Part of a small language model's weights.
Size: 8 layers, width 192, 4 heads of 32, MLP 768 tanh GELU, vocabulary 4096, 4.05M parameters.
Architecture: LayerNorm after each residual sum, learned positions, biases, tied embeddings, capped logits.
Each number is 500 + 25 x the weight over the matrix's rms, rounded and kept within 0 to 999. Layers, rows and columns count from 0. Numbers have three digits each.

# layer 4 attention value, 128x192, rms 0.0864, rows 37-70, columns 0-47
513488492469483493506563540518516464498510501496522492493472475468487494511490514403492501558495501518535502478498531507547492494507470512484510
498515496529494522491499522529490504509506500519502463490485497482493521537478481523489538526515498523519508496519489515506427512509496567512494
454485499508471504497490523480500459564503548517487497500456477533521462544485496519482483496556558520512540532507506495533519482469473482489467
514528504537494523496518499510509487485535511508505523528481467481496510503486436475521500522495488495468460503519528509502454485517485492501497
487462510526503521516503465505481476537532561516521520511490487502485515471490481514487514498498493484465521489476466490521491538525541519483501
479500529481515524460534506524498478491553493514506508520511484474485470525512494493465526496569512435520543532514518486539489477495525502485524
467532511506534513525496472486574538509488495532525509498481507530459473494532486499504464488490474487485529510490458511524521527526442483456431
504515509515513482471489489512448509465520482534492506476486512520475509504452480497493485493502497521517539481493521496523544490484461489557497
491519491487497539503532470521541519513526504477519501513509499475505510529519491489538525493512499456478494493520503490529481483495491517473512
525514501503489533525534527480475500494464511507486514505507470515523514524496468448515515487476491495489524467481509494516526468522470490488499
478499469535471493529501500499522524480532463494495474508483500509504539508503485497532516484515484500527489543511523556527504484498526493502534
482519509474478507491503481522518498493496467502475431492453469483482541495495483502482495499513537541505496513510487458535525470494511504486492
481479503489491505454497529527507477508529458496475505501515492487517500524545469507515511526509523522523509546483481541530467497488529478537470
506505528475515478500496468522480504513466536514527485535447512475482481514527504482501494480515499522514495487501474475520522477497501496473532
481483526494477504525517477498572497511536506506514525495494502491492492520501463491468477509510467498472502502478528500481492459495541535465512
484511496531489474462540525430506494475520531501510517500506516503527469485514499512501514500484488483535483479492535503507507502497495515498483
508519505558530545489474489495538509468510472543518472506538495530495515494455466516446514484527519478504478500489480535488474504477497510512494
490525517458512536509556508519470502494508522497503521469472528473503469476509492504538521506472488446539486505490479434553522497512487474515491
489466508473516458539513510531481448512495477530495505561531495509469521528510492487486511517523515516481514489521485513513458465547498466484509
503524535495463493476535451508483544507492500493483498506460504480509470439488482511501485510505507480517510472491499464485510493526472527478471
500537485543494512558503528520483505440487527479511486516524475511516476491478492500490497483508507471521504512474506538513489492529524471434523
489487511535506492523500488524506569521476515523487472563478485501530441471481505504508508503550443559523474518488526469516512488467493500503482
485533489483459499505503507551505527495493491518498523521476488486494512469559506480533486494518539552518474479490511529510449480486525478481517
475525509499535513457507511531502475510493504507509487507525429506497485518496494507541464482492515512504521523498517487484495458503505523514519
470488495507486478517505478490508477479498492461525484534496520491516469516458483521506506524488557502480523491494507510529521544494501482486466
486509472510447490500467507481503481520499505510502446463488465517496531480513548536510509484466515481477510512527482468483470543526518499512481
482513511496526498487492493504523527496490469523515496503505500518483530521515515492494517512486485524531509536504507483510472480438417488520467
493506509506510485525490491455519488482505492513496508530509490521493491498492539495500499485506527497498506505490514484505488478488458498511476
488513486502496490492482482499495500487493510481485459478488483505527514511490509490511495522510530518510522485484489502499517485516522497505498
458513462503520491502513498529516510462489499537512526509508511483480512514526475506481493508490488528524494460486489511516523497493526506475481
535456520482506506512475496499507527484475485489546524512496485466488507482477514452485502526486499507497496500500477515481484508512518467502490
502499478488531497502527485506505515515477516501501485494517524482522497485498464476497494495491511480482495526496500489498503487513484464527460
455521517494519481510503522538496510503532520495482531500516462507495483479501485489502479503518523465484487528509467515505502483485491494527527
492488499484489504485514498498500521515477489489493491500489509478490479502488511528526500508520480495496517527496490486523496510469529502487478
# layer 4 attention output (transposed), 128x192, rms 0.068, rows 37-70, columns 0-47
470517503529515514504520493508499498505470497477487465446497491485473584460454485537519510503507463487507480485519500486520457496528488522539517
503516517517496511554483532529542537502497484474486497498546566489488565544510537480492508515486473482494506502515512492522475467511508522515516
495499482492491500501483520458513530509490515490527466498462524510512505508511507447521444495524511485453491499500497509537500463507510459518512
492477503516491479492495503509515470501530514532488460520525537481469521500494469527553483516487519483519514499545485500496503519512518527555538
494536506496535466536487522504496517509503489502497517465523537494483489490502508508478536536553490560481469506518515522492496464489484500497494
500503501521481528531507520502465503468462490474517488509481518452474486488510497519527490487522534454484475519491529515507498451548557510485475
516479476486489512514492525506483498469482500512458536501521496486515515470525475464553497511518485481468502481519490484478531489481460505482504
509489453509488520486502488527493545509469487519510524511507506478491491496492498519511498451477537463475516515532515450531512521482492488511521
520500462468510466490471523445494503533490498508471462491517486520500484487503509494507528510517517488562547522484484529521549463518507504550461
455526510513446495509506511482501467488466540497489503514536468489526487531507489473522532499547512477507559483488495512531504507478495466493503
506496476478534483487512497525492462481480518501479511508497526491478494492500470486509534472503479532493516483536517518533519473548525498521519
509552434553460480507501526479498478488502494490504469536496507488517511486536504540522523520506481478442547471489506516506542490535457501485467
522498498470503489550494492499441509513495535497486554525508497507502516513492434550526562471494489457433480505508500515477489484568494480500541
501490462510473497484500515510526467495487498460513492482518498503501468546488481540517523523495491448537422523508498516501501504522505469492486
476510504502503536500512531504540506547485540492512539517521515454474468484537474504506514495490460488491481494463509505464516497477480473491483
491474497497490509525516533538495500515508476517527488516503475537493479487515482515493491506488463507518492526492503513504488472488538491451537
490458473555509466498528498515528480450523478454512511514484475477550493506519492467538478525526492553508521468562519560475519502529490538531517
521539491503482468487490518530504492488526497522483469464535496473506490465482504517497493507475532491488496453513512490486477469505474530525518
507517463510497523451495533486540510480534535485527461521473491521520450507525477504447497500539471485509495522507525525440483557571497510446473
511505472478472502499511520521492471530511491484483484491555542502492485475507519481480455524484491522462545498437498520535491514491513514462522
514504459489480501485488478497509441514523486521481510454472472493554483500484556483511521489507495507461446495550546512511463494502488530499499
511508496502516500457523523511506490499475517563527491461520530525512507491488512522522486519489465512505495504489552473484482494480495500430465
508488521461476423448486508507491524476537517487489507520482508487520488533492483497479512489547579490528487498501488521508501495506517476472520
490516476454492535506528528467507495481492475487504514494498489533502525505542499491540481495467493447483534502516548469517468511536536524495517
492515493553546499484478503467491543490504496512520498473495480520492524468504465510502536516474514524479476515468537500517484496535503486507544
497504487496497540523476511534467567472482531482528484503508485477474490493453509474508499475466489522504520525520502453496493498476494516502499
503508482486510504536472487467497450526466569483541508492508530544492483523454513476547512495464472445500502510508495502519514459503493528474453
485496513523509518498498477481501488514535483489520516495481476483475510499499525513468490492525509501503504529478501461460490494496524524520492
471506496498493514495489490510509502483511484511504491487504535525521514509493500517513463517479494512488535500501517495482528484508491465478490
481515472503493510530493514494531540470462501469486516464499477486488491504538518504478485512509507555465487463501487533505511521479517507496491
527480530497513480496471493484522481502477486518498527518489509475486500470513510499510532521497494496495491502505519511490503498520489496465494
526482475535530508523496492513528523528476509509465515489547507492482508500529497478492516486504485485477494525535503483502523492519504486513513
491487521455534473515517525497494497491492504481479525491500468506527526488515483501461484508534477466495502505488483503484486494491502492548505
498494486501502521487481523513482510568506485491474499491487472517498494509492516496527482517497504496515511509499497480514488512495490485520508
# layer 4 attention query, 128x192, rms 0.0693, rows 64-95, columns 0-47
518490455507473516526531489500544527505497462495486483479501509502489488477514458509495486468559522482508504489534517466492516520499514507464514
504485474510488466483485508550499503469463494546492481515491483457453481533491555526512520515468515463463536474496495549504493475510506526484490
510487487500468452524494502523470484482485502528511519450462505547455505497464511447490556488511522434522468459531491502528513534468476498463519
531549468515530470484495519515489519471548470526469508509529520465492491489518471498518489488475539475466478499503447536497524501539500508499541
510475498523492494440533508493493473481500465556516500489494519467475508517514501456514464517545498478495532534496567521536529556474534464443489
540461457478493526455563523457496549510512486549500467494520537528532549417529510455489466525538511546519530497508492478480521509493522522487515
438516503477489540529501518536482451463488510518490419533528493542492500479493493490496504494514530486534538558488516508513491488490509503525549
522482526486460526475526507455525535539513527466499498469513461518488476515473486546468524567536483495528501496456519514518500511468497550530524
466523485486515474484469516505506500462494510423468544472476517550514520546492475520498542475519539481547480513474551445470496466479516519512514
499462505551523531564473526482444531458482529516520500505439498490497454543541493525515429512476504537451474521494449470495470504498522525481515
496588526485528560541492477508546497500524496512514456484544513485492524516507555507482502534442485517504498513489493522493442456497529512542517
494472521484516523541480488478498515517594531449499528523488513504517492544507545517490444514458534523473456515493481495480501503443539463467511
526462498475493494512465493470470465520518484548487488512510449499538501510508505489544514478529521465499476508516509503486486472480524549500511
488502504526497479451507524488491431471474483502527470493527518510453522500527508467457524525503502502532516475516517510474518528512525487525479
485530495524487542507505414502540542519521529474488475521501498535506527471525501501544495462501507496494490466571519496461493481523536501444492
553524487525478510499535507507522488446485526507532447512503473513472529509505534529482483475476525496495466483551501520459523509557497496500473
561455480495550501455560467494477473517481525515538473527524481504506531502492515460447481509547507541465521487464465521535513470524467494452481
462480482498486483501501507481478514543504525483510514522541462491508528477498532492496532547548520500500450498489475518485497484508519521510504
494509469497487509497524513511502526523473506474521456500503460496515519504475500482495505499513488528505536497463482494522541510523474474462452
491518459440501514488496485487490456500529482533529504563508498546492508544502502492531524463517509539498491491502474477502503449496467511497503
550444539487521496504482514445487540488485538512501514487498481474505476531468505537481485488540479483515528551439481543524486500486502472485534
520514495481500540498510490483493472492513516481455493484480492504457500513510526524452507549496509495466505464532541460504504513449447552516503
469478466545533521537529529443484506526482520482509541541559531541546534526480430520464449502521485562480529533476476492452500506519509514468491
512497502484515499466501479482472565527501490517488466568511548484543512498500503506521428463493520527479493505481432524488486493497527524463501
433490495549495575540500480513537488510500465506507445476479503516485450443458531495507474489503490487509493463478492525482516498508500524486506
503478499502485536513520488496479492516473506465442464502483498543509494517512504457528566449466499475451517479517539497493511529479480474534537
528550469516520468474454525568519505507460544465456474512500463527483501478508514452520532501491487487503514507498495539496501513553482541511446
500468478453482519491483486483461502496492489519448522497536504447536507529505476498488514445522516501512473485515478480486544516458482434484488
493511530541522564537523503453506501523492495432507480509479494497478533509493482485464522528539485503563514492518526529512515512516516469508495
501514481519499503486509478528532482536520446471476531486505513461528533433474516468510485487504491486470514516493575465492519475504537469514508
520485507485484489510504550495523504519507487505504493531562525490523509514494498503524489554449477511498514504520497505494492525481457526483480
502512492446426497484509539487489479492500497497492510512537482458510469456520552434525536523494469483525461490491498498500511494486456482516523
# layer 4 attention key, 128x192, rms 0.0686, rows 64-95, columns 0-47
488537517530489514503455516513496517539529496464508513512468499486533459504478461530496533408499470517435489519499515485510489462512517504561520
544466542514529457463496490544510510488534546509490485488501495494514501543530594490450483566530494496460504478478465530504529498519549486482507
516485491482519505503498501525516482529487519497554498472515446499505473526501511476506510500503510503478530493500505535496486493526486468509445
528483502446498500450456495481486507440515489509530512459529517465516533479466547430475515504493537522526516552506499448474489493492580493457496
537453524517544442499462495494496521498448521535486487411545496454458500525470476587544484454500527509478454507479510502473477470553463461512468
520483502527435526462489518473515568521476479455538481463525552433518526480499466486495529502537520484433488505477504479484482423525527455413456
504563496463455476542459503458485466501476496511492488470520529521499491504523518482458486510554526480500458536498493445452439475502512561495501
444513498520458486534485507517455504486528499499515476468504479455509512536490469471511571534498479498478456521485447508505526481498538514474495
439492507548502507530493502426478472485459536516461486495510500530551445497516478499525504517487490471488475494497536464491482527453516521543507
513499488451525494467510476517489460484521454504452555546482490482529530544515510498463479524500508489490515565524510470505487482430523569469502
471566445485494568477477421498509464472523483466497512519480565468430574432548477418459464518492455513530480583599493561473541485505533553490523
478526499453444557511505472510484491485551479490456509511432481497547509530477516515486525502497495485506507530490534484489528523469483569499506
524462495488516518473466482455473523458459513518506445547422481489480482470536547499493490490527487500506507513504455441489481523484466478503463
553445441516449496512489450527532530451464450523475446490466522522463544498502479488511495554491509523507518490489562541544515477580493496544428
514531461514478503488503522465491560484502447485536520503470537481539438468504490531461473467459492530511517477544502501587536506548523510513532
516487466489570486470547449450536472410524484442492527518465450516507517522549522489460487525468522485484525509536486492502526511562508501465514
496420495454520461499512530505501534484501495483500495499465502425486531540540519571414470470495474539492475571480487500484495510523528499448452
515506497454457535482417498450520528475447515460462497503514527480493522504545507453480546579517500503543501488469541470476497483495503470517521
499529476502460486507481512513521489473487513475450528494475497511509458459511458482499513476509491559553516493454522539503481487506477540485489
509454459470525450469521494495501446506492476419481475478430452486481519456510549529493442503501469492526512537514468534545494498518524522463517
478511506525540495473525473509415454549527501526483538504540506529550427491488511527538499503486499460493451501422500499443506507466517441505486
535460527506526492497475517495480493552489530505493538471532537445484542508491427502468477486526479535516452481442472494475510478467480483497497
487503496485481453455471478473495503497482504516478558520495484474499479496493480560456465534563511506480546497501522470488523515524547496440464
522481507509477524518471480484529534517474496490468502455533496545472461494508515477519470482527549518470544536493534523472462515489518514466499
527523470501489511519511481554549487514537522488500552493515519489487509517497533480494480507541494504465497518536534434491463465501462527490493
546503462469501473463516518492564520491483539487520518489501469482471544466515525490456528517464505456536504515498519532523472419506515542554473
538489461457530469536480475447512466484466520446517512548515446533461495453498497491517492516478501512554531518522443525550509504505494477478495
517501468465501472498533541526477520520531470461496505478507484514500499499496533499560497516501551520485533456513523511508495473489445537487473
463566471474503505556469470464548522493500513529482501443499516520547495457490487527487495494487476494520459477472533529508490480465507477449520
484492489546490584457498502520488495512519578513480467470529501478523458480449485516569479488467475516472461390468490540505496538510461508537483
504466480496526467446476476561521480495490529475473503531523495502487524493474510488491550520502462499500462497499504474500512454552485487518523
481470454499549507445465474493520530542503554477508501457559457465492514464545474490537510531514490480539476474470541544483467507529490445483491